{"n_layer": 9, "d_model": 320, "n_head": 5, "n_kv_head": 5, "head_dim": 64, "d_mlp": 1280, "vocab_size": 8192, "activation": "squared_relu", "norm": "rmsnorm", "norm_place": "pre", "norm_eps": 1e-06, "positions": "rope", "rope_base": 1020.0, "rope_fraction": 0.5, "qk_norm": true, "attn_scale": 0.151, "bias": "none", "tie_embeddings": false, "parallel_block": false, "extras": ["local attention windows", "shifted keys", "a norm inside the MLP", "value embeddings", "hashed n-gram embeddings", "a smear gate", "an embedding shortcut", "learned residual scales", "skips across layers", "capped logits"], "init": "normal", "init_std_qkv": 0.0374, "init_std_o": 0.00882, "init_std_up": 0.0374, "init_std_down": 0.00441, "init_out_by_depth": true, "init_mimetic": 0.5, "optimizer": "cautious_adamw", "lr": 0.00109, "lr_mult_up": 0.819, "beta1": 0.9, "beta2": 0.98, "lr_head": 0.00449, "warmup_steps": 381, "schedule": "wsd", "decay_fraction": 1.0, "decay_shape": "linear", "final_lr_fraction": 0.1, "batch_tokens": [32768, 65536, 131072], "seq_len": 2048, "doc_mask": true, "train_tokens": 556100000, "steps": 8851, "dataset": "wikipedia_en"}
Each number is 500 + 50 x the weight over the matrix's rms, rounded and kept within 0 to 999. Layers, rows and columns count from 0. Numbers have three digits each.

# down: layer 4 MLP down (transposed), 1280x320, rms 0.0529, rows 1188-1269, columns 0-79
# up: layer 4 MLP up, 1280x320, rms 0.0476, rows 1189-1269, columns 0-79
down1188:442569539522486460393510550557592559407486496534498419569615403503494411586553479478427522568522479403538496532515574459540462552468423581460438442545523408579490506438397530443596397474412485427467576399507442530526526579476519585427518544
up1189:546498517487507511488468457537557532420484447520557514478451576556531512512565527487445487504508471532509465559487499482609478596541613482545489500455482503481510521540418552450477396593459490442414545439460436566538447448532517615469514484
down1189:542455587438476453517405551510523556438436508469448515515540427520517451537534526456520514430587529466467555481567575352386557582505514463526458543538507537588472506489440472527527486510525466467492525473456486499572514598492380542519494462
up1190:511565532505462442490454422472560535474491518518426517513416450525462520504560517526538442573516449435455449438542545522439532527484473497578600529510537534473566519512518503553459418421603535433514457389630431501447528474425445419468612562
down1190:503503527440438567469406597507553527493430505441500521414569471438522534497510533570472474441422572512499510520535460453531565497478519534442474533467452462532557522501546547459535490585521532502430475533477456492532490472540517503541489510
up1191:423502500497492459461532397446508538487421448563427570514592570545481495564464428580505525506526437420418447485570470507502557501557599526521500550448497576519506520442458589598439514547553646507408515522453480371518421531501552521491504502
down1191:450553437447450504508445456521552531483473565535520492431478554549513587430497429565489466508469451507460385437522445477578529613435445537484506534522426543420435440387495474463476492541506423492520439535419465532506471483567591539462443384
up1192:471493530489535538625553564460543494501492484533430438469387495467488555424457516536555504474426500536439483459528492440487595468535526497506430463422464504480447456509509565458481557527524516437536631519495413434524496532472523517532541463
down1192:381556507464510500533420544425547523452505491542488472509494507503475611505475538528493432510477549460528587436569548424532541463521450596492475493498574459465578518520470607472498491501445450505473462547458461505473537504470506498517473478
up1193:469395527546543531502531517558582448500601460496478414516542430530554508481557487421507483514563513486436505535556544406540511555536485427510518527469412512440611576575416570501459483640479440426537458472592497471443476463495519593505531485
down1193:518538513470566589498490512537514476513532527484450481472577465529532413446566448509474509456484454471553470508402499618454583556396295447502472473483461616519619468519419587466474467495504440436565479566500489504473430490574520471492573533
up1194:499419544538595495555500546406500447470533472579501509449549616478475509574415495470577483466442569460404624492502527503560540504559476536521424451469449467522581543545571527462549494498556472522529502503573514580455522508569455525445560474
down1194:472439539471490547427441457532423480555518512512452475505491546432480462516528587534560472413549440521543456486540535533544487538476603524479436465569457516497541506423494551609539460470511465594548449544392506523486534457551550497440511465
up1195:505478468542554508512555531492497564452549559498476483530469567529474508464470549469480522568526505484464555515430520468551498557426567509496399477478544596460535560535525506521539446443504475413499488488594464507504469474550446433533582491
down1195:501549451455564520479469515493520529514578501450654471466511552458494538524401587478465473435475498492510559424521474546549525456437503541489460439475571490448546477448532555422528473485596451455518519558586550472546514458510561494505557438
up1196:509401505477488608526476507427449430426486569550471426579473603555400506352495439421494449440564568556504500477397550470547577551490494427353569419476511530616477433489492571461506515438487585548445444421549512524555490481559501462460648592
down1196:484541458505520524455462488539545463503449461631543523546558562518548575527528523521454527520528560537569581454544455495500539500523564427430486472576493493506571531572547429364480637519413487394475544521520539421551488540444483380533526495
up1197:404556432529484597518462496454598551454488537599521542470413469500585634519584391491443500547457483526502543570574522522479500589388481591490425562563499551485486430433437562472378526412465491454480557548447460509472514516497495572428585483
down1197:491524512514473548512410478549495494502542495499614420498518579483522471505433527534501464446453505480460540403553466482516554510468522472545488510473393453464506445462506492445493560525551494525544473568434470486522457492489468543488476403
up1198:464528623470477473531454418509479536430492469545461484441383484528507498540415541530443485424455415545474531489495516479560448533590488514515574543441456522514520471490514534495436504451509523536494501523546464573488509553506481501497562440
down1198:486443512478412409490438519506435493524476571524504548490475558448488520498513488537533485515576540527473534535489488506460530517518555519545572565605427574591547468460504552494453498529560446482452437488502533531512483554495464534532431527
up1199:489420506493523516540607530522597385477558503580471459653490424511530544468562468392346463486509534437485595495525433521526500501462560440429515433466549519465464424531407480540548458444478585503514571544568493503441539516547643510591530536
down1199:473480530550528467533563483427494524495493516494500492462465530603383456482552544464520475479476527535548507585544440497454463531447521483483558484430506495432564388512500446494463420481587530449534606720418562527515556478420472472577430567
up1200:558445524513475541500476511500508423479531534525407501503429537545542478519494526419520433550469576519427494498455493503554503570531510439531495527458544472439540476487458572462492534420478464480563459524544502576446532572504557541521543488
down1200:476468514487531438499497470522522521518480416552406522494467443539459558543460527565478480538506508427469552489507559438540480531428560502385491430534497537490529480510525430556431466504517395572491465495498448558549524500467431515481554469
up1201:459509508480447576571520516492498517484583525452521497455456422605504525485484500453480516541598419511487511508567523493502545528500597467469481494461436410571522485437510519475559457499511484399436449532500489559486417512405429456448440551
down1201:408545559440467493487465525610525511404486541457531503544476470487509569412497458441402431518574384532537455517414443422552424515503517548436527542449475450595533504538608463544559496535472477473563452469605468588476463548423490386530501376
up1202:575384431499512584505517528474536539536510407542533482492548427464533452499468502487510548464538510431450475477489482430528516449434542491463482435519524453536507562492420507454434419572450550525482491553500501421453551477445480552535461584
down1202:379554483587453500557463536466450523464490529476546534546505489488506430599496489449457559451425409523465546550389543618492509462597531459546430529419522580383491506420528553496438432504522545484488458504589529491431635519552594499533483422
up1203:594479492572564565539581462583557482558523479534489514559449466522542525610512586464487517591637530508496514454510561465477537448413500503462439464469488487458469582553453550501478512449452557478503469532437326473522447457459603424473498510
down1203:463379480510512472515537511449477481506462526461455594511411540440452560475551518415556492524444457521429473516511481543390579539480479408579540529495522482405411538491425645455485467537494411487411495568513466536431547487513504431521531537
up1204:497466542467525457531527522455605554453524417633434522524482468558515528543440468417501495530439512429482561480448476475512506463447580394553447526338554538519557493473567554561454491542475420457411473472495505479436442502539601588567508448
down1204:562529481471532415499520487436503472549520442451480476500417384374586496514417508502567463597421458492451428413474599540570441366489500413503534405462490471520474505618589565488444502525565463534427474522524575404432375516556515405466527429
up1205:451526481484492492538474442559468479477476507521446481502428508548499588474445467515452524528481362479375550500478539467604584544607501543554472461535406545445477509450530544465489508475462523542512473541516531482529480562469460583555512480
down1205:532470394553500512514456528535484449541446521441526483602594509426492447467496392562472510490554536453467542462548479572453445556471511500524538553478529535558461432532486475510449575485517478519592519459457518461572404618566517472561469509
up1206:488506546523482486515555505560502413504498433473545504503491457497582579539524407452528534542494474471508430475410546494515448439498495449507501563526470500463490475378471478568480418507454403516404480475444495415490492528412480497524478491
down1206:435481526462547551489474515530463471479544456523460431515496492526543510515508510415483505481429506524455552564548460471486418513500433536531522475547526515537527559486508446505520503432542572474524493507441466534518514425491455495552504409
up1207:559405501549438577514514547479437503478563496518525463512511494468499528409505468403564396527451516497488458559511513459486632459445483432420512415471482504479498591393494567383540458567437495431561549483446510549550508455489468550547538613
down1207:452549492525467502517449588447445421562515548522510536457511519469569515436580538492569505517497578536476604435519488468452469580514475539482522537446477462421536576433469467452574496480560414483535480477451524451573495468550485469526486536
up1208:421489517537471561554483517506501491500545581524489544495480612536466502562398502456485454506525501438431569509542546440478575499481624491500529538443449525530509517407520459526365482503519584573427512429499467463572395384522553433396505484
down1208:539495575391458621420436589499448494481500526564492593530532529442526473488544426545579551494526482434441557457479574567394496528385526574474429536576481532430513490428452516522477487378442510557415455491447492524510471534544495545528448525
up1209:456478576492466517538544470505552553445488530485391496565475468548525612433540491411498472449530569441414459511576537469499537509469487468532554560455493470502474495372554583500485411456430489513469578457512459506551529514424562588490568494
down1209:447600338522507494526497497377567569519463490557475484564528533485451445606499593442623478557614532542484622424553441492514513468546399501409420487505564527476467559540454554526509563621448484424495468460540464418410559473462449402437499507
up1210:542438443408508499530544469437510492401544400533531533496445527468468482569499445523442426479511531517542454537509560517495488535481568524556543547377438560519509503541418470538425492506476431473510414549431422528536436377526553529519409488
down1210:487459598496648530534465505494531477495508422498449468440526389432441462462527477490483450594495542460492582512569529508480525387529520442418458450397586435431503467465443490503514488528499550432522571596448488535491508597527478459495528460
up1211:462470487497507590503471549541539562529524538452492428527425528583461601409362559481488498515575484444505568454580559389547474470411440569454496450472411420500562513483549515482438421516425517513416488547520574494465529546493443586468531488
down1211:505459507599505525611537524424419443547488521495461543534532529468525465525516500511530580439491447559488372413452558511508610491605495522564536542500545498469421496552499522490577570432491479439524433510488432562492424527519506392496536500
up1212:443382501458536503544568490470513451454548525469472507520484606522464475476510490524492523417477573497486518543464628438572510517569504501594448407404501493513474558547500479485410518439525439508535570495479434490576443472468521607469464396
down1212:448493506548512533568390536552484524611511490531523511533464475432408545518518504557408578536556394466512538479449444475467444494536507489418509542548518621450485551434414478543512489503432506536437552528411519494566501508452445510468463524
up1213:447471472514516492461480514460565467418498505474504468519461473537503520467458472538481429523491492491502501468502500431477568495538462494452460469442552449461524490548536534486481553527477485475445494435503500491550467512500514520531484532
down1213:557512514508489538503450548521459473550480526544513511493516484495482550495443433522498492432506518446528562533563539511480482499426480598485428516574479489575561478442531559469487494497465445462544504486470497560478540533524448484448516486
up1214:540472477465509586495515494525482518479513588560459370536541509555437375469474499480553438482484436461518553531539536540489532501430512518537467509592424432592564569522569509588485529454424502516447520457526488525551531501527498466489497474
down1214:455479569452618515471444517513562477432582585520558489412482546484423491576488491520378476406519500399496457550494586480586570429603534567493480534516484514474531502500510474508506523582507442443497434505531477544540492425504531433508507450
up1215:468482522465562477445519489447517550487541351500398510495532506519506493480477419485552419552489434501466584475427526501582529451579492457452510394452543504473474507504437515455490553550526530470562508540473461520453480368481577471470477452
down1215:464477486547506532535407608533516525488576498450451523533474523554421426531552626461550502548505542459384478531511462547472443461528467517495484480532514483471421462479496467453516494464479502530461549463471521453510533555557561479456398499
up1216:459559491406464503476479459549444533491473516450496440488469490544497467548513434526582545478508480506464485488484510354515564460531478420552522537441485520414445498507468487462459421490549508432493503435619511526513445417438451506552578524
down1216:492535485515499457489488530506496492437477478519520503480539511431591492451432452549415380504527501504518406473469486475463519526477510610496475501492535443483533570508462497416499469532409499494519553554478491489533486545434470508460460483
up1217:500462534452474503529526412538511489499509549463405453496564577488556510530503511492552447486541431395420545539471449425473511447467575542479474545454484515476567478493525472524515463535493473444561534515492484515543418507471623560508553462
down1217:533513640505376548492445476554475546484503591449481492437459482513509531535503551457545535516447472502458497479590581467431586466576491568435435462611508607458399426477489470558531509528600558436460501510543567472561457519473544456542439572
up1218:554453457537514533438557448482528441454498468510539442523534552507530453420511500423549552481487514360547460610534492515542618367513579527532544458521518451481498486496602555514467512596481435516579458442525409541469366518550526596518567500
down1218:462514524457489518455457433531525554503487514543529465446446547504477477429490455570600432527470445400528462400523389468539436461557517463630477513535500558498626557617554577503576507616479500634539475409553434502508583469560522488486542552
up1219:594568484411503494477509505490560563503525470504491515464575507466490455471481477528483457457509468472475442570463443513464543423516477590436495440497498442453516538484518515556509546593515386469437485517566489530572484490435502498459557542
down1219:533526551524430452563470499526526460541592463488460380428457432531430445554565568493439459511435485444483523461493559472514491559460454550513409579474497453540527509519451499466485560554478468488474465490429489490516481475537461510456508489
up1220:443562514509507440501509452574569561452484554548432540481520450501482500477478447543508536548542493490467543585535494493495504546481460583488474495517512600496557504466488488512425489465506513504428486524483528560466521484523507551473587589
down1220:515478492502469516525452532528516428510516479446539493486513456515599455521405574538556503443413466517578524469404467484613503475563551425526508521502507491588479500575497507481556517490484515483512474497468473460483400451529508471597477428
up1221:530500518478541441491531473457523538441557435546498493594498516572451513483477494531494499486442476600426473533432534479572431535510537623527651420531450518432587475566433499521448559511456495458447481517479555574407479522494528474446634457
down1221:512495526556489506467606499492524525512569528432544565531520462526408426545497510526579527523566568472493480451576486414456435487463433488561459484470563494578489503400507466592577494441575564512475584551485564394456491477382531481512490521
up1222:461518499461515469507507499428579569460538509488433516496567507515507495568554521487528363444450528439500534518565529550475518553519555526464469445443415501480518519565470511463525457488545499399582535500549534551541359497603544483478482458
down1222:487577485420488470489467518524582554560515452467511502570436443486541411441490597558516515390515458473492497434481512586511350394468505534538534474520586423498552484561487410557566496576502527479456552453458439480505512397505575480463455448
up1223:448519450505441539550488433548483531497438434494516431538444512517537612497445564495603507491411536437462565503509477479513554469590537557442422434567376497503474519510443451463477524517607459501590465576472517530513365448515545534637448427
down1223:474504452559487436524579518455577508508538548536485488465516554508418465515514550547472386506463534506600569522390448494535524520527435545436448415558598512544477479526502546462484472470446508457499446496428454472520500510586519466540491448
up1224:557450604495472415513531409514508522465517498499497505588526479509485514527556436441514542502543482540440509479387437524527546621457476450495598574426489509463549588522436507563559547439563435494485437432587457502482569455487466493601448477
down1224:497446462569469472496399588419458499503514455376471569482547469503451461580480468384397616536541351480459513557484486471521503590519522509551509551562550505524529502557450502445440424599508569539518484566525480531398491417469485421544460477
up1225:586498435438507444517539467559514549403551403515411562493494532501521515528501400579469432441505406459445494529524541438504485432521585534484536449565548512463486513534485420601530469464514602424488520425437464585568466537573486449455513484
down1225:604555568474467472470490505431572454488482438546521416471495570546512509524544419479494468538532500476534419526474543434570476500543467389484458580503568501566516539504403472594479560533515540562553514499466490565546463555489450474493558424
up1226:524543473528490479431554486515519583471492460583363530508513425551499441479378503460527497585496547462463475571479479459517516475458491541465536587439502467532536496556528543492468387440500422483431498414537566520501473533511448464457570518
down1226:500501493490479562526533561417455450407493536470574578483445484487472539493547442580509494437505497425502509466489513508516527488667510422487492483453515551497488510494416532593609473563527504541424514490497461463592446426441516506545427473
up1227:466443498544448474625477480546524502478516519495447441491492530542434477547439436453491482555496540460527424501498420426464495491407502540492419498470520554504569517416541594627405440476442472490472477505511407412554498524531497490605599508
down1227:412464534428526408528508494563431500457586515495436465527564493612506531491510414430528553494535555484505451504515559486517357508554482449460486503468515513501484539523552538496504508492461437602508467571524477554492498586508485430483501486
up1228:432434496484519504582487515503483398445421457521526526563411488486585492414348500540469517354537493517421463478459448507525446579473526498529445511573451375474549518461385523546431530606592406476513452514614499411457497500497538558503457468
down1228:523421441487514552488455489508529538454550452426464500507526464548483483437581606534503586551436489404581466474519581476516572533463500481423561408491495423516464495579469603535508441453491549508473473554526555496504468562599433440605539486
up1229:528476622459476460477457472526479481414510472508504527552442483595505567550493451436530442549467509445580423493454473532553519369508496507504451508430539512361423513542390515455402466480514518510498484380498516492406493532504637564497520525
down1229:383393493462429474630468492475499477525434522559425478536545458402519542370627550567487477458506529538498536572409467560432572471486517466393538428588512552514558581481464533468511512311417478530532471443607442521612494447473514423505523432
up1230:482450558512481502588514520477534393446436485498457535487402455544526473500444532455562407436568528539471504562456484509484584512507498431577487539504549458409489569418457449530397478490519430440426473429522518495529459500540591579548559554
down1230:591539560480546513448508584470420545564514491564569590572483442434562564492550518446493510557576504554436465586572485556561538590479566511466514605482563552397465572441495538514480579442496488497516421594464550416501570531506555448546583517
up1231:527548483461474466484589416557537418469569506443570517576523482530495481529568484472401440453521551489543440480507475477501493520521595598492447555452534495517440534449470525528564485523466619436570514516546517548522399519528482557574511423
down1231:470465478532421541513462462557564460522448396434525411516571483510513504471478480455496488502542509400542435570537476481466461515474533542468476457484454537444526571506451483435522519542501476515449470544462521469415494535540487474604516479
up1232:596512481490584431458477535553535526415407584483541516555576464489504428593530581474491445458448539496401495591498557433541539464543534586472487540502397532448530503444531540481532434598579524491581478558589488450460480383486545619543450445
down1232:524521546469563453455467501527451511458498540520500497489495468488388464457510648592493434498446493460403533476522543593605528565553478595493494525543455571497603499448510549462504556502560516466479579550511569527470454504509495547476509444
up1233:585538456539537556543546472446461542493509366607518515523500583494550509462467468476493574511649400529511467463568523494535459527489537531488475518532529540471505530534547500586524438482539526456544570403550448507460534473487482452535514482
down1233:552487483474467468565494444521516514477421555551435572482502496438531556509542443521534518450532573486440496480462528443582415560599594571589487566411573457539553505436408512468503482522550535441545443462484474434521477470541415461600501530
up1234:503463542518522486506508471440508513529574474566524517585481510515473592479372521492425541525485492540415430488443486526580559563491474580462603561514510455448495491464457562539408451491510509527550479533516520428577512480548472485501480573
down1234:489454491449524505526484543558468501436391517448412565552492505499626542351611373519532491428516533485495505556545470468540441454582460496462506505570474477558473524547478431527486569479449428499532488520415405459494426401502468554507458512
up1235:423550531477555399510451519520567557483608472563521528532490614560558527508481498475480522521495477514479510474433432540441505476442508523562447475382560540553531573453416457431525471439600452484497469539533517410523476455523504518502453540
down1235:475484461448447564587484519518528494414472440507527455584576512496509423561450510449506542433518503516448517416548552532464520462448509575545435494505522483522489530514566577448510414544389572427498495518516571498531469482529578483506455529
up1236:431440485539450608595434515524535558499448506571498514549438446519618450468555520426511503561469506462429459579557412447453514461435491462573471507551513529474434435439491593505472522450502493540536550532465470536489436519569446569535487532
down1236:491540484467484494426378448559557479547497506471626493475419531488561538422534571546440472571540447488418497448571490492485477505447457596513501513520517489564535551488495547470490448431579497406443538513480454442547544544413476486496541503
up1237:483415551443604424483503509524536513472546511555556486549520521563478476427466466467525534559522480527493500544531544505479568575570546606588508507512525480550460459548493474476562489440477619423494528458451434499567524507485476455569527484
down1237:516505564455543512447346439577531551510499568548570410486494441483522509440536539523521489537434544475493411500542634560409587529524543483560472400491504458444421481502489512472496527415488483455471465533551578408630473518514462517489565566
up1238:518478434519452547554510467535413477514552494473427486584502575496448442448433474536469443576470570573478532503494566551573575555528581567444478429458522499592492480486508444455484484441405614473517565445391374546577472537485572509509576426
down1238:449516474463468526559433495422466501516476528415402468509532436419530451450481544438422578460441429537488422570532423476556496470511464471487506531449553495556536464511494421543506544582453502550538570551452466462476449505504475585521507490
up1239:515484519494522425475513427446480570414450488574480419494493552453652479506551448496530479486541527533450504567512357492436479548518470484459473516478514477488556414397414479616447461491605429501538412527531464424419480480350450562528513567
down1239:454422565532448438508491449450478550505494565653500484538478540487447488548500451529475484488513542521576515688495428558609391578508470603466577546441479501374469433546606507479563577555523376536429540549470483372565517440564588469446546579
up1240:516419573542538491463491518574477490539488576529522502591510399496473533522464420460452471509575422385460498483558562510554506468449537555437517549513458449537487414503569490592484584482464575491535501426517432455569552453548477547456462504
down1240:549450606502466518489493443555516414484491472507469562587531506560565440534549516492540564542547527428498575494554535541515567547459551492597392504468538381505481595468528609446499531480440572502449456521584591465490462580448487494469492531
up1241:520515519473511524467466462500558505475537524504500529496526540526489417481514554396443420537543529494490591457526497472557579567571550517527433575466519542498507472438550564440502482416537551509532492424424478480471461491518474440573516514
down1241:481515480488432481456547557469503490545462450442513599448567545510576504563490523437483473444470436539544493442502498465506505520607414483556469533477555480569573489535498557356429521461532502439562510518493497481446456478519487574514450515
up1242:540496523536587452561514497581455446466480515490515443520480496490525493445437557505521487452484514506436469452424393470568472474497489511493397512522457489512508416454453494524421421528424517537463451463430489397442444463487494491564464403
down1242:496533537550488556559548495504459529545472446463497429532427492529507440472596509494511530513511436520565477490463429511539486452524437529498426540525563490543530489473469546445589415574506500581391487481625585354589475526465541427484545499
up1243:499504504568578508537521552495515477495505447509560480522493425497538552437464478490471541470520552419585481506606477484457505540494536468475501529529587469484400552525516464536432537516464492492501543509450549463488533484554487519540519524
down1243:529517449455515526455436507545507482460499405488539557543386430535568477545418465515527562520494528476479453494523578454579600459513538466435474502466511517470475570500569460479416562554478513479489507526376550482508544517499495500554509492
up1244:474437521403478538389534523532405513521596487469559447530563551493428653463428467499399482416569429400520604504466455396489504453525515564435384396417483476460471544512583456584454448490532541442465514522557483549531456468490578571506532529
down1244:454577519565484461419512437452506597550464383441638511484545469606431470442582550486491536540516550489507560543608399490446511456465534487549577507468524359534555508436528377521524535485428637525461573611543566509463582540534443530512481467
up1245:451459503486474551501492516504494454514457438493485509583327560549614586434413561524528543495522520568398490456513512496581511470496514494518460506596479505515507481387483551462457397513516511493533429510450519503524444562428517612531550599
down1245:461469490499584525572460543480467448645516468548428496567470445443475473473521628512511548432449467494405447404505477466468425384511448507558527424559626486528498506502461489549495542459440482497545454466473514512561517425550493555516416418
up1246:532442616497568504475515570562474500505624521441449462506486527505448484463455472398487478484512460512478584492449520467546452491488554473538552460495495496509412572433491466565496473462483540466563513455444410495517520470509510478484436503
down1246:575532593413536481510435459609489546464532417546444478487486448493514519488458534512486445525547576535545462547571536395562497537387517562436539499474532544488469535477506504507546492512645434442463463536505515491561576551503443526524458560
up1247:525547468491473524509578459499487485479465526569463479507508566509495572443470479559535546547465490465521496498518559410536540549511584512490465465553477554534480473461392497505596485492630510467480487537526483534502540577475537429552528469
down1247:452581506502510430539531441503578520637470417511408454394469479469540478466579571505462478521509629537531576467487585530619551465575567361468474446499534495567533544386425446514473506418451577468462480479468477492487553524512512566508485500
up1248:558440448445360592579564540351456422519482552411492541456587509501426508495532481483402525468407573553389403434542590552487542497467512522551412537501505486497443443443458564535599525597454473571476498457450510466477523507502481534464531466
down1248:491476448511531540539457571445463439479535521486497483452500481548461487499455441437489538491528412494522539521472440487500496523479494502500514475526489457476506523499510466496480491491497495556593487464499482533501462485493493458522502527
up1249:499371553595472504540478558499382445544577463441506479538448476511434418483479431410435474510454442512496529482445545540437522522527591524524489513572576506487449490420527494473468545441522510525512560491537393526523592506488458490484480429
down1249:560548579431593454400421502579556554454504525555486435505481476506474537500553520500478506437433514475515455456450596528507589509509458508506510547366483542533494484515491546488543450521487449432454517457550486444515521531527484466515539509
up1250:461512580478452466522466466522539553500508459522512451534489549598527507475515501483531448482607495521517508563503458460446512518560503530505452502504487473532548477474582509427501406519502458452414484583500451534502530499420443445391507567
down1250:487502511438442508475428474553562441484463503521407600401488458476508564526496590517435545530493515416529548435487433497469493390537491529423376454552463352502505597516513477539622414500543486539424502466514566444480518483440492527529428567
up1251:482450453513448517525541487517491483543497602430517393574561615580459499468515545535555452427501484450536442552470544434534692578499593468434501529383394556503436426478584423525490579449517456473433469523580410552560490441436535539494518508
down1251:500539582417470466459441452545484567506443648527511542571433495573389555591474496530466511569457533443448375501447574450576562494459391553459511594544530603479598474475515471486497474526450426483494478563476438503589433450595500495485485533
up1252:518437507459555459557530455473484452376439505431519457511559522485540493574500465458457546497456535490547553503462546496477522458508506492500468526519476498379449468489477496491517473555590509553490493422543444514539432462512469438555502484
down1252:519391532520445489526473527475471459404556486514497520501535476560424523535556429449507523504574496554536468497431525455578505518573507435530486529491480551399533504534429551500604490551524502435520440430493463507495399457455553521564581483
up1253:484531535559503457559574450506474448446524534509495491456474572574499585501499504447524479510476556576421490492477472432551501563590533458594552552522410466459528479400467460510475524413466362463579421503544539610505469514465448520503598436
down1253:519552496479523408471612586382491519508538535484443557487579489462593466482561441543452413576391464490502538427584552555442541511488439488471547526552569532552502482442453459515491487391435494560584449422520508514508462453435430506398452503
up1254:495434452502529579499527424497487527483494544503534377573509459524522437443530479485485421489545512428505508486530515475547497584472522424475514514493551489548477429489524498477460476487459541486534530471494538553503513565523516464526462532
down1254:427568390511499546435411435530458538543450480479501456494538495462466462485511515575453455453421522513526518482480556541505471477554500497435465509530499471447474511528511432282409445529510497464554523530454464542438563462424519558521527509
up1255:575502515475501455474532525500535518481525395516599479512465537548461498455505481536542475538509471522523442492514468457511578573424485527510439480580549569512514517490471456487444442525504488482482363523453488487597449455442476611429542461
down1255:576570484456453488465529555616496539579594416536518530503490512504491459440476477540442485481465453422499527465578566418500485486408442503487494512504486505453530593447446488525445511513523510488675526554452542507528516514504445616399484483
up1256:537447523516570510500529511474503516499487530462453393539424511508488607469489554489527505483533592423406510488406554463520421565511472463487512552559473534503542443457523510586415491490484444498443423431440499410467462513478498499511495469
down1256:428425486543432543527570575532513528558564490436460508542514488511469489458521427458421514531416453600585399560536415554439504453538562551580398523532462456449470521558521549518438502562403527431449420462493466491456502493572481553465499420
up1257:485520448560482516612521505510580502540551484591457486519398507590482540568604582400518521563463515580523484563501510497536499478493538463551458556438450529464558535457501525461559479547526537441533450510540484627494500534530591606491409506
down1257:554477483528463427501410469567518571466505462477484503441513543477513576543446452538561558532485526485541487541507446427535582539524507529498540494507339436464522422488540485466529555507518462582470512540456510472433505484529539512488458501
up1258:463434455450538484525541545501577469454625514413486445566500601488556514556464455458504407546459483528421477477416509532416527470444548498497561488511407606419472467450518448527533512551439530488445484483460446455534313491529542484415465580
down1258:465506474518467570513478574487471461503531516531479453496491466519476501425530372498421573521409428553396489535529550522385487551436493499479552553628521482498432505489484477518455393460543528490469408481422423586515434481451498459552524457
up1259:503531522510543493519475517450601561503465443519537439536520603622568396447491570431531523506552498508511528527441452475449440536457500558451503574561535490515514390433499524534482535559474528462423427377465407536519513531466475523500504478
down1259:400470494520471464478471569503498461409531459619544509527491633437464423518448466513501503462496573512564562587429551424404509508528462565507586573543488518501499528466523550518486562428534468390411519471534495438499535544502492522409554475
up1260:512531502532436479517618404493468569483491475501489448454466501509522484549446601558577440501507446450527526470495530497488579449626572478590487457476418527441442466534510442528535550485508565512487445503485445500549402481453560544473543530
down1260:431514569458525521527454555536447536454529577504509563523492413522490506498472462457470436627507549492514540511539485511493493563540460527486524452570423468446471535484442421539472418501603517467413502528586556501486503454532453511457539453
up1261:437482517519498490511520517400525545508453463531527409551529496534511537531540494441535527480469541513493485513442494514536470549499555475429453506495523504581492499542427532488450437473499523502544564522413501409464525491451457457576466533
down1261:418519536493450487553368613481530533407489500430400616505510499513568436537528554502525418452485504570467536627425424529499403513626417437444531481564496540518532504536511592441443482551463470487521500529584536480534472535593510548533501524
up1262:554513461468539463549528523506539432495601560492599536492471433453484435463527510485404509424506459478491449503427481459510463565530467495452574459557469578524463447467519515520483503504484450497490492491494481514448468510461457505504517541
down1262:511472476502465542550506528533540494461509511565520487488512507452427412500466518486361511511536455479563459467466415410526553579461479492478536478436434520531575461469508507495488524569500500444557517459499499535573551533532493551465469536
up1263:424452574480430490506543403577516553534561494431410511510532527483511577475449431513372376459572519544427562536496502443492613599478439497574578449496405480521504576525581426579507519410494444535548484443568409514489473446496462453450452483
down1263:487507522485457587455544563465487485508500551455508538478508485506503486518536505466528562440562523520443466444447543515489572468536447448572550506481553523544520483567453480470465559541473502522614451438571502476425444510622536541484548538
up1264:452441520522522518560463489539581531506573532479433502521530497566529524478514527439561431491492421468480545497375460353454589429546476541468485467395468495523465462470518511501457365537545535518449445478515510511530495483453527505583506475
down1264:560446530527477482576513510510486477491546467526521463504606411515524574510525550487505513652517474556487514460537404520423547484363528436504538380473483549461482492496563452444554438499572523482453541475465597497514594531514457466603555534
up1265:486392487518455533466578508597476425437473461524494490484493429501521494334409505395559462458549535404485430472534517469612542586554584511449518540496440494618521467404596610459545496523464409448468490467495451474540505535495484570438449480
down1265:509628481420410420407678445492457520559542435475453538524497474527456492422413625554542582471626615393530478439515442614510549428467531542482491469529534498475488542558494635486575502437512498428414449463473471387667532550441456418521515430
up1266:462439494523506546582569546422486552450546414438523495474560545626498430539367498404489446526491515504466463494376528418423437505497541476470581510464493508449433555439562455505557475502513510482448498393397459480508441525476516574475495429
down1266:472407525511519534556510595461500516524387437516478580524524479508490414485472464427568532413479435499473416512383590526464506508459441492470469490538576501536437480495478471511508482430485542497400488490407491515458529600454536535496533499
up1267:501498512517507492447622464491532505528540503514525506532499532502500513493469486450512462512517455547499395484465532481513540493484538422523547583480490473550465528434446513478477514531502432443507373466482495501570422534490455566412466462
down1267:476417436457493582552422470531526455536506425453461548535447489541498484468566537445531469541522591565552539541441513443491432495496504489524534414520562482567473464584482507498459432535448495491538557553501543498444502490426442540509454563
up1268:520501495487528495493553521446457515494466506578509524436453489485467474468506364503520514479453430515489527559524458440486413370498532521530513456532465482538502539546577474480535338451543566562527476513461546469484441577511488567550498419
down1268:520509482485553498540480560528589494534619504528509469575447536522548513558600484451471392436516488451572495517539471495479497418443441429531433457525517539597515427505502568548484489536423590557474424468460509507536538548533517535453394477
up1269:457482474474542531469506491568512496510515534548449496461517514545526439427461508432584536458498498476468587505497519458543486511555487475516562485498514442452416408522449445494456497501432467509498457510420479524514541507525475574572482556
down1269:425548403528551451433581452460510616551479477483489483504542534511445454524478479464511519474510607482545440414502580453565426477486482478474561547472589440393539476538460461336468481543476537488493500471422511481587536434464558617417428441